Part of a small language model's weights.
Size: 2 heads of 64, vocabulary 16384, 3.63M parameters.
Architecture: RMSNorm before and after each block, rotary positions, capped logits.
Training: a variant of Muon for these matrices, 5268 steps.
Each number is 200 + 30 x the weight over its row's rms, rounded and kept within 0 to 999. Layers, rows and columns count from 0. The size before them is the row's rms in percent of the matrix's.

# layer 7 MLP down (transposed), 192x128, rms 0.06, rows 153-171, columns 0-127
094,220,175,255,221,202,186,212,222,212,219,230,224,161,210,231,218,140,218,237,169,181,210,184,150,183,201,237,188,231,222,232,208,144,184,241,144,217,142,200,206,247,189,142,190,144,227,155,227,174,214,165,218,213,155,193,194,208,225,211,205,183,191,226,205,175,149,219,181,128,226,230,117,213,168,199,183,165,210,185,240,227,222,181,165,179,212,173,189,227,233,258,182,194,173,204,246,228,223,189,162,228,192,192,228,187,222,142,216,197,160,172,206,168,165,224,188,150,197,198,206,197,182,201,193,242,214,167,271
095,197,213,201,256,198,202,220,202,180,235,195,206,237,238,180,222,197,209,152,192,190,194,189,208,217,243,178,123,226,165,190,200,217,195,233,190,194,214,215,152,229,146,227,188,220,113,241,261,268,208,242,224,247,171,141,202,210,230,239,178,183,196,219,191,148,163,232,220,253,205,222,234,205,215,229,210,192,164,253,189,247,197,192,165,183,201,196,171,196,203,185,210,211,177,191,182,204,208,199,171,160,168,179,134,212,182,230,116,207,201,163,227,192,199,163,212,234,203,144,207,195,216,227,211,168,208,238,255
091,200,206,173,208,218,186,196,221,228,194,162,250,160,193,172,165,202,174,176,180,215,169,211,209,198,178,235,165,122,236,177,220,180,215,236,218,244,181,196,217,221,206,151,195,217,214,265,144,200,159,168,269,172,197,225,221,260,206,163,174,153,184,258,213,168,192,229,185,236,221,206,175,169,228,245,181,266,204,256,180,183,150,221,156,193,184,213,227,175,202,185,269,217,207,256,216,219,194,191,202,267,211,222,228,213,243,133,201,232,158,207,212,169,195,198,223,221,189,191,174,186,210,218,161,186,208,216,214
105,229,153,179,181,210,192,143,213,195,231,184,237,194,204,204,144,200,229,224,86,257,183,182,163,239,208,216,221,244,177,171,185,119,216,219,160,169,222,176,212,185,199,171,176,214,243,215,198,206,211,203,203,197,204,213,206,179,167,179,199,237,226,248,215,230,191,197,178,140,171,227,227,225,204,192,180,239,175,163,192,185,172,225,224,186,154,260,121,240,191,181,197,186,183,216,225,168,194,244,228,186,204,215,159,119,200,207,196,189,220,174,239,192,180,171,215,163,190,195,212,199,164,234,239,165,207,236,203
094,205,227,174,190,184,252,207,161,193,244,224,153,242,215,189,191,272,196,143,164,176,225,211,247,226,221,214,172,181,188,212,220,238,258,222,216,268,205,179,169,194,210,211,258,219,147,214,209,252,219,220,209,183,199,274,238,250,174,179,201,128,176,225,143,188,153,234,241,177,223,197,195,239,213,272,226,251,185,186,176,204,226,224,204,176,164,194,176,199,192,179,221,207,195,216,162,183,218,230,186,191,176,167,239,213,218,199,211,231,197,150,214,204,164,195,199,224,156,223,257,185,201,196,196,239,214,223,188
115,200,218,245,230,220,245,223,162,174,231,196,187,175,158,181,205,198,211,173,231,253,187,193,222,197,185,204,174,242,245,225,212,252,205,207,193,136,221,183,219,226,234,197,201,165,155,162,259,168,182,174,171,200,216,275,277,227,250,226,215,246,246,229,234,223,193,194,182,239,171,222,246,196,245,192,199,208,178,152,204,197,221,186,177,257,187,252,199,190,108,195,168,218,160,263,241,216,224,193,204,175,219,169,205,233,216,210,211,211,203,188,180,240,181,203,224,202,232,150,191,221,231,190,199,183,184,224,206
096,183,171,141,193,248,194,164,203,152,217,173,169,201,222,204,218,213,278,140,224,184,169,202,241,169,165,264,169,162,132,194,258,244,170,191,190,215,167,238,179,210,249,215,163,214,152,177,226,235,219,210,222,173,180,218,233,160,185,203,252,147,188,212,201,202,145,186,184,221,190,185,181,156,175,219,199,150,173,200,241,142,192,183,169,204,217,197,186,208,197,179,213,200,138,181,238,205,220,199,178,204,212,241,199,264,223,181,196,227,226,221,181,218,157,193,206,185,181,172,231,237,183,236,168,225,248,200,195
110,236,207,193,214,176,177,247,238,241,197,209,229,232,176,170,189,190,221,146,125,225,193,196,182,268,147,211,209,218,214,192,183,164,248,161,221,213,148,125,190,183,215,192,246,228,194,165,152,186,189,244,228,222,159,178,193,214,150,178,220,162,192,182,169,164,176,161,202,210,198,211,198,244,190,204,165,223,217,213,190,203,226,234,226,207,193,207,115,244,206,198,202,210,248,216,178,190,218,192,178,194,230,202,149,231,181,168,195,193,153,210,189,166,164,234,249,172,175,194,158,218,230,135,223,142,223,209,215
095,220,212,256,155,200,252,220,187,165,226,158,228,214,166,176,188,192,204,271,193,249,228,223,223,141,223,223,177,172,222,224,213,226,212,142,144,192,207,236,215,208,208,203,198,241,240,219,312,232,239,208,139,209,208,173,207,239,174,213,176,203,200,158,199,187,218,189,122,229,160,192,193,214,170,159,249,173,223,228,178,201,134,183,203,169,157,210,234,231,169,173,169,201,207,229,217,264,212,184,230,213,206,193,193,150,195,210,229,195,209,172,204,224,227,191,181,184,196,226,220,189,206,212,203,194,175,175,227
087,200,233,164,215,145,210,212,149,200,176,212,263,196,209,246,150,195,233,190,224,191,241,176,142,215,187,197,172,169,193,241,213,143,162,241,224,166,176,231,215,145,205,179,193,256,250,220,141,201,210,200,200,171,189,224,198,254,213,260,216,188,254,213,218,172,208,247,163,225,165,134,165,216,225,170,238,168,166,266,188,256,201,224,215,228,191,177,189,161,217,153,176,202,188,146,195,220,159,212,207,203,170,215,187,212,221,196,211,205,238,232,162,261,172,196,215,185,234,228,188,187,201,181,207,211,203,199,201
095,239,236,201,252,206,201,238,271,218,267,243,217,166,187,181,204,263,175,224,228,213,229,219,257,231,222,167,173,202,243,236,218,244,249,229,168,197,195,240,206,135,221,194,201,194,200,200,239,217,260,282,174,174,191,181,162,202,228,255,195,168,207,170,167,195,171,153,178,234,178,192,142,244,189,229,213,194,181,222,178,200,242,196,189,189,234,196,180,192,226,180,209,216,254,204,198,213,166,206,234,194,143,195,181,192,215,239,207,196,210,201,191,195,201,161,237,241,157,178,191,183,214,211,162,179,229,223,244
096,217,210,192,271,196,211,113,193,217,174,211,198,186,240,215,170,232,179,116,238,200,164,224,216,177,167,262,198,142,176,247,204,257,196,213,240,179,195,204,201,197,199,193,192,200,218,166,266,248,209,175,242,227,162,209,231,188,194,230,164,175,135,187,172,224,229,201,212,204,184,209,170,158,214,162,141,210,209,213,234,229,215,133,217,216,218,219,227,239,206,220,178,193,201,179,227,192,181,206,173,179,204,234,163,211,199,224,213,218,207,158,151,234,215,165,164,196,170,232,213,193,183,241,256,231,229,235,224
101,142,194,232,216,187,185,171,227,195,181,189,227,206,193,231,209,157,186,217,257,206,191,180,179,209,180,208,146,230,199,204,180,212,199,182,235,144,237,206,219,211,235,199,187,214,189,188,207,167,218,218,156,214,200,202,205,171,240,225,218,170,188,220,260,261,205,187,195,245,224,243,197,240,198,219,201,124,235,195,238,254,215,221,195,250,192,225,235,203,170,155,186,177,223,248,201,227,235,210,173,149,196,238,274,194,187,230,197,153,277,259,182,212,202,138,195,123,190,221,186,222,229,231,238,198,198,186,178
095,215,197,165,194,233,209,187,284,206,209,208,152,195,203,170,202,215,186,236,194,208,235,201,178,204,226,236,245,227,245,251,202,183,136,234,194,208,199,180,191,217,211,229,182,184,178,169,170,195,207,185,227,179,177,237,205,234,168,259,227,220,191,188,184,178,268,163,220,200,196,231,231,201,214,207,149,201,173,163,194,181,241,245,255,170,257,210,150,229,243,203,196,205,257,189,164,143,179,244,200,164,209,181,244,262,157,211,200,189,195,176,235,192,162,181,187,253,181,193,208,145,202,259,188,236,169,224,166
100,194,180,170,146,202,190,196,187,215,205,145,166,221,249,226,237,179,216,120,228,194,200,263,201,213,196,213,225,231,200,243,208,171,172,181,222,212,179,170,215,225,173,214,187,203,217,223,184,197,232,206,198,275,189,178,263,182,229,173,229,228,215,176,184,244,187,177,142,162,187,181,271,181,171,170,240,257,227,210,196,212,224,271,203,195,246,217,170,209,203,230,159,239,192,248,147,258,229,209,167,203,232,167,173,176,174,239,207,192,195,210,166,218,231,173,182,201,206,172,209,191,157,235,153,189,229,171,180
101,133,218,188,182,227,225,134,167,174,216,215,158,159,190,184,236,244,232,189,154,193,247,178,127,216,203,214,157,280,243,247,184,211,187,244,197,167,255,244,203,187,184,206,194,170,180,205,141,184,208,210,173,215,189,235,222,242,229,199,216,204,256,242,209,146,176,235,188,156,202,215,230,166,226,200,206,175,190,187,211,213,210,171,241,257,244,242,170,151,186,184,222,193,167,209,206,192,233,188,244,188,178,196,172,216,167,196,208,222,270,201,192,198,224,189,199,192,223,211,173,244,174,172,221,176,231,169,199
109,224,208,186,212,206,177,176,177,163,156,204,232,226,168,224,197,151,171,184,153,199,221,185,240,242,177,160,200,151,191,173,185,195,263,200,149,209,185,213,202,196,139,166,170,182,198,237,194,179,184,163,266,211,185,170,190,210,249,209,188,185,219,206,188,224,236,151,197,233,190,180,248,214,146,187,190,178,248,221,221,195,190,182,164,206,242,233,208,180,216,196,199,136,183,203,153,155,161,180,205,178,220,168,255,148,218,216,163,150,169,178,121,173,151,154,188,196,202,182,257,182,209,233,224,247,210,221,211
094,208,222,230,226,204,194,208,230,179,229,228,196,194,222,212,166,170,188,201,195,188,183,151,190,207,179,170,214,175,166,196,209,233,239,228,187,213,197,158,200,193,186,180,183,167,189,164,201,179,284,196,140,247,215,159,221,196,199,205,201,219,169,225,180,175,210,254,240,213,224,198,173,214,210,251,157,178,217,223,185,155,269,211,238,233,173,197,209,171,211,211,148,137,223,161,203,134,188,144,261,247,239,226,261,203,247,229,200,215,207,204,210,205,190,226,173,181,213,227,115,182,244,225,182,150,236,219,190
105,197,208,201,174,151,138,210,158,238,220,135,212,242,205,213,185,179,191,158,201,128,216,178,218,165,205,195,201,207,187,199,201,254,232,129,191,187,154,228,197,188,224,190,178,133,168,166,193,228,196,230,181,205,195,167,180,178,232,238,183,166,216,174,218,234,165,185,211,262,194,172,183,215,175,217,182,204,186,210,236,165,213,208,197,144,254,208,196,261,188,220,174,171,224,213,163,201,169,200,183,156,112,120,218,209,170,194,221,211,185,160,191,174,207,221,172,245,202,200,219,233,255,193,194,246,182,209,184
# layer 7 MLP gate, 192x128, rms 0.076, rows 154-171, columns 0-127
103,245,173,220,156,186,185,189,182,229,219,273,170,199,206,235,159,178,179,136,240,177,248,210,274,189,181,210,214,164,241,184,220,166,178,160,241,218,167,184,253,204,205,220,169,135,216,221,210,195,202,176,174,199,238,217,152,205,236,192,158,218,205,155,197,172,186,210,219,231,211,179,212,170,244,186,214,205,215,216,217,194,242,234,220,212,207,231,192,202,191,252,246,162,149,219,239,161,218,211,184,214,204,230,146,178,224,247,190,245,214,216,246,177,184,211,201,212,243,223,227,222,265,174,148,198,176,253,188
097,198,214,135,188,170,190,217,203,197,170,182,190,169,174,158,206,183,203,202,184,228,149,231,171,220,207,253,176,147,230,225,241,195,152,235,193,209,128,191,174,149,213,185,188,182,180,211,179,179,178,230,228,170,214,222,189,261,201,197,182,172,236,167,218,202,241,200,248,192,210,166,177,218,211,242,213,211,176,285,226,180,196,201,236,191,193,209,171,153,124,218,195,190,218,250,209,221,197,184,247,230,240,244,194,161,248,187,211,270,202,186,240,182,234,185,203,186,175,242,206,182,278,181,199,182,234,233,186
102,195,216,197,191,190,213,288,191,218,239,207,196,208,212,214,220,168,212,200,200,179,239,204,176,203,201,236,165,184,218,185,192,253,164,182,236,227,235,197,169,127,155,222,191,170,148,206,216,209,167,251,129,144,249,191,198,194,163,237,173,189,222,182,213,216,274,207,217,165,165,139,190,158,198,186,205,198,245,168,205,198,183,209,156,276,176,234,204,190,204,215,262,181,175,178,193,225,202,202,175,196,167,226,189,250,156,192,218,227,212,246,171,213,200,223,253,176,249,214,219,174,215,256,188,195,180,207,171
101,197,277,184,199,175,160,213,206,174,217,223,191,239,183,191,215,167,233,205,195,119,254,230,190,215,197,152,214,224,193,210,204,249,231,203,174,234,131,229,203,173,232,212,214,219,167,194,183,154,181,173,223,214,214,248,174,244,265,172,176,211,224,176,160,171,194,215,188,196,192,268,212,205,197,254,218,205,190,176,209,240,169,223,183,217,208,234,171,180,180,191,142,227,184,185,210,224,192,233,232,137,199,164,204,242,196,193,224,214,149,168,188,203,204,161,168,228,184,221,177,215,224,150,263,133,229,240,204
099,194,226,181,162,229,192,187,160,193,212,208,295,253,246,191,235,197,212,267,222,221,218,263,129,214,269,180,235,222,163,183,239,169,207,185,182,218,211,126,280,210,173,249,197,207,239,201,189,176,199,145,167,161,218,200,210,207,249,183,184,189,189,171,217,182,170,244,184,193,174,193,188,224,201,221,225,195,242,226,191,192,218,198,198,196,218,255,195,189,158,188,202,212,203,195,189,201,197,214,193,161,202,229,179,256,161,200,199,223,167,213,233,209,236,175,189,204,200,220,147,201,185,195,160,211,158,159,140
085,204,237,256,259,193,214,231,185,213,159,251,189,194,266,206,174,213,156,164,216,186,229,194,197,215,232,152,223,257,256,249,160,230,192,237,234,169,221,184,182,224,173,209,197,156,213,165,213,209,202,156,176,192,226,200,177,216,211,195,185,260,234,218,233,228,160,236,204,183,223,241,227,174,168,223,211,180,190,175,175,226,255,198,188,203,177,190,188,219,197,208,162,189,213,236,176,171,282,192,224,229,181,162,189,155,166,182,229,153,210,204,221,209,141,166,232,257,147,172,194,177,241,180,214,224,157,216,203
108,176,201,188,232,193,211,204,220,208,234,209,170,205,238,193,210,163,200,204,183,230,193,210,182,189,163,199,183,221,227,227,127,229,238,190,255,228,151,285,179,172,173,208,222,231,219,219,180,200,166,228,212,205,275,200,197,152,181,238,244,215,181,214,248,180,135,179,208,177,196,160,213,236,265,205,176,112,245,202,202,178,199,186,146,170,200,180,187,195,177,200,209,227,256,174,183,221,214,177,153,210,167,189,243,133,208,192,217,213,181,212,186,219,204,208,242,176,181,165,158,222,189,212,237,177,253,161,194
111,215,153,198,233,165,180,183,193,212,184,236,258,231,204,209,175,178,197,214,190,182,157,209,147,161,252,188,245,267,225,197,223,199,208,179,227,219,218,212,129,171,243,252,187,152,152,204,206,202,198,202,174,194,247,167,239,181,217,262,179,219,248,223,200,192,258,161,189,219,184,195,190,193,161,186,214,171,201,137,155,192,193,176,210,132,244,167,207,203,192,224,212,197,236,225,169,189,209,192,200,230,186,153,265,171,174,216,221,193,195,205,178,152,202,203,170,225,193,184,261,216,178,183,198,195,244,128,216
091,221,186,235,178,187,218,227,227,237,195,187,233,204,181,208,203,227,193,212,196,225,205,198,229,134,197,170,237,254,210,182,209,229,171,212,233,219,259,241,175,251,183,221,260,200,198,200,175,262,191,188,181,236,240,169,275,190,222,218,191,208,195,186,209,214,146,179,136,195,204,176,204,207,138,179,225,186,169,119,226,181,268,221,183,182,229,237,189,210,192,170,138,192,185,205,142,201,186,175,214,209,199,240,193,162,204,198,227,202,271,181,209,201,160,202,174,160,181,222,225,224,210,176,171,215,275,201,231
105,211,216,223,207,178,220,242,138,202,177,189,184,165,240,177,225,220,197,212,194,175,178,193,269,218,196,149,183,222,176,209,192,211,160,185,159,239,249,219,180,243,214,215,249,223,289,170,247,189,185,186,196,206,252,210,217,173,200,248,227,182,144,123,179,226,182,221,237,207,196,201,201,204,204,220,184,154,137,199,199,254,214,192,171,236,204,174,252,165,134,196,177,190,221,210,184,156,226,198,221,220,137,216,200,170,237,177,219,219,214,210,197,156,234,241,196,201,190,227,195,197,185,227,145,189,149,169,196
095,183,237,191,152,163,201,246,202,204,194,216,159,162,273,201,160,197,188,197,171,230,223,278,209,206,204,215,227,192,217,199,187,248,168,215,214,175,167,233,236,243,181,233,148,218,193,185,163,230,261,176,205,204,230,210,226,213,162,205,238,254,189,193,273,192,176,220,212,165,210,222,192,171,244,203,257,183,224,218,237,185,190,185,147,185,185,203,162,199,159,201,245,166,150,241,166,190,239,194,220,230,165,159,188,136,215,243,177,181,206,243,211,174,204,152,211,167,176,159,203,189,200,156,224,211,207,220,234
098,177,229,191,205,195,250,231,170,222,177,218,170,220,156,175,242,200,217,184,223,201,209,179,190,178,210,199,243,213,221,173,193,197,176,148,249,165,167,141,230,187,194,193,160,183,182,188,215,202,197,161,200,195,167,203,150,156,237,199,194,200,160,204,209,260,225,188,213,230,175,236,236,220,211,209,246,159,167,180,259,199,245,180,193,156,218,204,222,248,217,171,185,169,169,202,128,195,250,220,245,251,190,198,220,179,192,250,244,240,203,244,236,136,203,201,189,200,189,142,185,238,243,158,198,272,198,231,227
101,211,178,224,265,182,229,169,180,217,208,182,223,201,219,229,190,179,197,249,174,209,163,178,206,186,245,214,188,211,231,165,275,234,189,158,230,215,181,215,168,187,269,183,146,173,184,262,244,166,189,181,194,132,234,186,150,181,207,160,234,200,142,177,244,232,219,182,198,164,241,236,170,155,188,201,193,181,217,175,205,172,244,181,227,195,204,178,204,251,163,213,197,194,167,194,176,211,196,186,205,209,216,245,252,141,231,175,193,136,199,195,204,173,230,202,218,162,171,155,211,149,188,212,241,150,214,191,189
091,217,222,209,195,202,220,216,189,200,228,156,185,252,195,186,210,175,189,240,236,147,218,181,207,272,215,190,182,229,208,177,199,223,169,174,157,212,205,142,179,197,240,220,208,208,240,190,175,160,238,181,196,226,179,148,165,182,229,216,190,204,145,209,224,183,239,201,184,203,240,174,119,251,192,164,218,193,194,189,191,229,261,193,157,197,157,270,130,234,174,182,153,199,189,223,130,221,250,201,250,219,182,208,195,200,245,238,152,184,180,162,185,189,189,214,231,145,222,194,200,188,192,186,254,219,213,193,209
104,161,209,251,183,216,173,181,178,195,176,239,214,233,186,196,232,202,204,215,229,124,161,136,174,252,273,179,232,226,190,222,204,172,206,147,225,156,213,159,205,283,241,205,194,223,200,198,212,230,197,173,186,228,194,175,233,182,243,230,211,217,257,225,212,281,124,177,190,157,234,225,211,186,143,240,198,160,148,208,193,153,202,198,162,193,235,178,220,195,186,214,178,167,174,205,199,215,228,229,212,255,176,140,212,195,195,163,207,196,194,219,224,202,205,204,215,166,204,209,173,220,205,221,198,221,216,180,183
100,191,183,192,250,235,166,219,207,231,197,191,168,185,185,185,229,177,217,182,244,189,140,206,174,210,174,220,189,218,204,194,174,214,186,208,231,262,219,224,198,168,175,244,192,206,154,216,240,123,201,236,167,181,237,203,221,122,204,150,152,226,196,215,193,144,177,184,221,208,169,237,219,216,177,247,202,172,164,207,230,189,165,251,126,168,219,208,171,188,215,195,208,202,205,155,190,268,167,194,179,207,190,209,201,202,148,244,218,154,208,234,161,256,189,240,230,164,198,170,155,245,176,199,209,171,207,244,223
101,202,163,225,242,168,227,194,204,174,215,194,191,159,228,196,211,198,176,170,184,236,226,204,226,185,219,237,209,200,235,144,183,181,225,136,210,214,194,218,242,185,177,190,211,185,217,218,205,224,254,202,283,223,174,238,205,168,197,236,274,203,176,221,183,214,189,215,215,184,151,174,158,251,107,247,203,193,251,173,149,209,139,158,168,222,182,185,192,201,221,216,159,208,204,159,215,221,242,167,168,186,217,186,223,179,201,201,240,179,224,212,214,226,208,176,197,123,223,213,150,142,224,175,226,203,181,166,214
111,163,151,191,228,210,217,193,129,218,237,174,242,225,201,212,251,220,247,220,201,195,191,169,189,196,245,182,245,240,230,176,227,235,151,203,245,168,226,182,225,199,231,216,191,168,152,209,192,213,178,194,184,179,162,161,181,211,197,246,209,164,200,240,201,257,155,217,156,238,192,163,156,263,141,185,175,173,204,195,195,205,205,225,160,151,209,206,186,299,232,220,145,198,210,219,192,215,233,218,189,244,176,210,191,182,194,144,207,162,240,226,211,170,193,196,196,175,235,222,217,206,256,225,192,216,191,167,180
# layer 7 MLP up, 192x128, rms 0.0808, rows 154-171, columns 0-127
098,222,137,210,252,196,226,169,183,220,223,238,166,178,201,167,177,152,200,226,246,198,198,195,204,168,189,192,225,192,286,170,179,218,253,178,230,221,238,240,201,197,209,208,208,140,162,235,185,223,169,228,238,221,193,217,164,171,207,224,174,259,226,209,193,195,232,246,251,189,197,253,233,252,205,196,234,214,236,182,165,229,203,247,205,202,177,197,196,239,227,271,176,216,242,190,260,187,203,191,219,171,170,216,231,183,147,237,239,169,192,196,216,142,168,205,182,209,232,178,223,224,179,168,169,244,201,204,176
096,194,158,199,180,301,194,187,191,206,239,225,211,196,210,196,208,213,234,206,236,214,184,170,205,229,158,186,160,243,213,238,194,270,196,200,216,125,233,298,155,139,186,162,183,203,174,140,178,173,268,231,201,191,216,166,217,179,236,162,158,191,219,137,191,182,206,206,225,210,206,172,252,252,206,163,187,226,215,172,202,206,200,241,207,189,210,218,224,203,178,146,180,183,213,196,184,184,159,163,191,208,212,203,185,163,219,174,167,212,219,179,201,256,233,190,225,166,210,171,216,179,193,188,227,211,240,197,192
106,163,191,153,184,215,228,192,203,232,221,194,188,171,201,143,205,176,236,175,202,223,217,130,213,209,230,194,247,192,175,219,239,131,196,206,222,145,121,147,212,222,173,223,219,198,170,194,221,230,203,189,187,141,174,164,220,169,175,231,202,203,224,205,242,226,226,174,210,189,179,209,209,238,175,165,237,212,191,181,230,178,210,246,227,233,148,199,168,198,176,231,164,198,226,309,199,169,170,186,167,191,217,172,206,221,251,194,196,268,142,199,174,179,220,204,186,190,187,206,194,254,163,191,160,184,180,182,193
091,172,166,211,236,213,201,216,191,211,264,221,193,250,240,172,185,204,165,205,192,220,211,185,246,218,208,198,209,167,234,219,199,226,164,179,164,195,177,233,204,199,253,211,163,187,209,206,179,193,213,176,170,231,178,198,205,258,222,151,195,144,147,157,185,186,190,171,162,280,213,165,142,237,223,181,201,199,230,201,193,230,192,195,266,172,208,174,197,245,212,186,191,156,255,208,192,214,220,198,175,246,193,199,225,182,187,198,181,175,172,234,147,191,234,221,258,165,270,232,227,230,139,203,260,173,235,239,195
122,182,173,186,209,181,204,182,175,180,185,162,238,232,231,186,205,186,219,224,252,257,195,198,198,221,208,198,214,219,219,190,239,182,215,213,217,204,183,212,149,196,184,197,142,234,146,200,229,197,182,189,221,184,196,224,217,240,193,146,224,244,177,181,168,187,163,231,209,262,165,226,194,230,264,171,194,224,275,227,179,205,208,181,157,171,229,210,255,160,189,145,190,235,165,237,249,196,231,227,217,142,196,164,180,228,183,204,201,168,147,215,161,288,150,171,190,184,185,260,157,207,191,215,167,186,177,186,181
085,163,256,194,237,192,250,240,196,226,178,208,184,197,174,184,236,273,171,244,246,203,199,149,207,194,174,209,232,156,171,180,162,134,181,173,268,178,176,174,192,210,182,198,173,205,197,176,171,211,174,154,167,221,229,186,178,177,214,163,209,238,136,179,221,233,200,186,256,225,150,239,218,224,217,208,221,160,196,204,206,226,246,236,164,133,176,218,212,254,163,243,185,194,225,246,152,208,231,180,183,202,193,162,202,162,210,250,183,179,155,206,200,174,217,194,240,230,178,196,220,197,211,158,221,201,228,192,226
101,236,204,208,159,208,163,169,226,240,190,196,208,306,158,173,192,193,207,205,168,161,197,197,195,183,175,155,207,218,211,206,185,201,220,177,191,234,183,133,196,238,169,197,271,243,213,202,208,195,193,192,206,212,138,151,239,201,257,219,180,179,244,184,170,223,209,194,252,203,140,179,227,206,161,166,166,225,251,219,205,172,192,150,193,211,200,204,239,169,166,192,195,200,235,243,187,191,157,231,262,199,231,188,160,204,176,203,180,227,164,241,238,166,172,197,187,220,212,229,218,194,239,193,131,200,196,209,148
099,243,155,183,178,213,198,201,239,219,181,127,206,207,243,240,223,212,180,142,190,189,237,209,258,199,232,179,193,219,142,181,207,181,232,194,245,184,226,207,218,192,202,239,146,198,191,196,142,173,190,203,246,235,211,165,181,235,197,184,141,176,197,255,164,186,196,201,173,191,202,210,197,173,146,183,225,203,216,143,171,162,223,220,237,196,232,240,178,197,176,193,194,254,179,168,191,234,229,231,216,219,164,220,141,211,243,182,193,203,216,217,279,201,239,176,218,190,162,221,153,178,230,205,220,277,209,160,209
093,162,168,245,241,207,169,203,208,194,271,134,189,241,232,221,220,191,160,271,200,220,210,199,197,166,194,181,215,247,240,169,193,229,234,151,192,224,208,148,144,193,216,154,227,180,271,231,228,190,178,218,209,255,231,182,185,198,145,201,136,200,186,224,206,182,148,203,221,217,177,200,202,158,208,206,211,191,221,204,134,183,176,171,184,215,221,186,222,175,198,248,234,214,239,178,229,187,249,167,206,219,220,183,204,216,210,239,163,209,180,201,154,128,213,195,201,207,210,167,213,192,195,180,215,150,203,137,198
096,208,190,205,162,203,179,194,191,173,193,142,207,179,188,207,155,189,196,145,183,175,164,165,189,178,187,215,219,210,219,178,203,213,221,185,211,195,131,180,240,172,209,207,183,177,177,226,250,171,240,223,187,166,169,182,229,155,194,204,203,256,246,247,152,228,194,200,221,211,260,217,228,241,135,224,166,219,207,199,227,222,186,196,195,146,169,153,111,265,235,222,183,186,220,238,161,200,170,255,194,208,180,193,227,180,197,196,218,180,164,161,200,200,159,206,246,257,236,218,237,209,145,211,215,244,174,172,191
092,179,221,206,180,204,210,196,173,201,164,253,189,190,233,194,185,215,224,235,210,191,224,177,211,199,219,157,213,192,183,145,205,146,143,229,179,175,198,217,275,208,234,247,191,193,170,144,216,179,206,186,210,184,152,266,191,193,256,214,254,274,206,215,243,211,225,223,233,204,167,230,198,183,242,214,238,216,227,268,250,197,204,233,226,131,182,166,188,146,178,216,228,181,218,203,223,230,250,190,203,149,183,186,223,181,205,190,241,246,230,241,224,162,187,201,248,190,171,186,205,184,240,165,179,222,174,207,210
091,203,239,185,194,194,152,179,196,136,156,189,115,202,208,212,196,187,205,225,154,192,209,219,228,188,200,189,238,180,166,141,259,214,172,238,184,218,224,229,250,205,186,184,213,217,229,216,180,212,206,179,261,195,198,186,125,174,182,226,191,221,154,209,153,181,171,239,220,192,201,234,233,171,231,167,269,231,144,204,185,233,189,244,227,183,203,169,200,197,147,221,191,178,171,197,244,201,252,217,256,213,183,177,203,212,247,203,159,188,161,152,192,153,181,176,160,199,194,166,220,198,229,182,162,213,187,157,174
085,154,186,238,182,232,166,192,185,201,208,178,212,151,211,254,177,187,191,212,248,209,179,208,209,176,210,200,220,193,181,201,163,238,208,178,183,182,215,162,269,180,150,197,192,214,230,207,250,240,199,192,205,222,217,218,212,180,228,163,178,181,207,236,263,298,137,239,233,230,251,168,140,211,180,133,228,229,161,182,246,187,201,204,209,246,141,186,233,250,180,243,234,167,220,223,215,227,190,235,199,183,193,176,216,177,195,217,218,227,215,217,177,230,234,228,213,181,226,216,164,241,155,166,209,215,199,213,234
089,167,181,210,147,115,226,183,226,227,179,216,243,178,200,193,186,165,187,196,197,209,192,203,165,179,208,198,208,243,197,198,201,187,207,199,229,135,190,187,165,229,221,223,221,167,220,166,153,260,160,176,160,155,199,213,228,266,225,148,162,145,171,225,185,211,240,182,218,211,177,173,172,216,187,189,240,176,229,207,211,166,213,153,224,238,179,216,160,244,172,164,246,176,200,241,194,184,213,198,247,238,161,220,225,188,204,214,291,214,252,196,200,211,179,155,228,172,196,174,201,178,187,194,245,260,180,222,206
105,211,147,195,151,219,176,156,208,187,159,165,265,193,225,239,210,200,201,195,197,232,161,252,217,221,210,218,210,200,226,184,189,191,217,187,170,244,239,213,159,179,239,231,151,251,181,211,242,195,196,171,179,210,210,203,172,198,219,197,200,208,178,162,166,154,220,154,192,207,192,199,264,186,203,234,195,196,211,209,167,194,223,159,175,180,210,177,145,165,189,203,187,288,230,248,195,285,146,190,155,189,180,181,163,160,155,182,180,249,210,229,218,245,238,188,172,187,231,236,151,216,200,183,177,206,192,149,175
109,202,170,171,181,225,203,188,252,226,192,225,225,175,163,201,196,177,173,205,222,166,212,199,222,232,221,225,195,196,194,199,223,191,157,189,176,150,245,240,236,178,170,205,202,192,155,175,257,226,224,207,197,188,195,228,231,191,213,198,191,208,244,220,225,242,235,241,159,180,224,233,173,195,163,142,218,212,199,260,164,170,211,153,209,190,158,168,143,220,215,192,222,230,238,128,225,229,201,186,220,172,166,241,212,231,155,210,229,274,154,181,204,238,237,223,133,165,156,255,204,228,180,182,169,260,191,204,190
089,175,194,255,169,196,222,195,191,220,192,275,249,191,202,173,180,195,187,219,163,211,212,237,217,175,185,234,225,182,194,200,250,133,208,152,217,182,234,148,200,205,246,207,238,224,178,211,201,179,211,171,197,222,212,233,215,253,239,136,170,200,201,164,201,182,185,200,228,165,164,256,205,209,219,206,171,194,183,228,269,181,153,153,199,229,198,155,191,179,239,157,196,221,237,241,219,237,252,214,241,261,185,171,172,187,169,184,240,170,167,229,142,196,183,208,186,240,208,142,224,244,181,204,217,211,202,158,194
109,187,175,225,233,189,168,180,264,199,215,229,220,205,187,216,165,172,169,173,182,180,168,177,228,199,171,135,187,198,213,183,207,251,271,193,197,201,221,211,227,211,190,256,193,229,199,245,255,207,206,210,246,240,173,187,256,181,162,212,239,210,247,187,181,212,195,181,227,185,161,213,235,241,171,165,176,180,169,204,258,192,210,219,211,252,221,193,217,192,203,137,274,178,236,192,167,162,198,225,195,142,200,189,227,173,168,235,204,220,236,194,223,188,232,170,210,213,245,193,217,232,189,202,219,271,128,244,218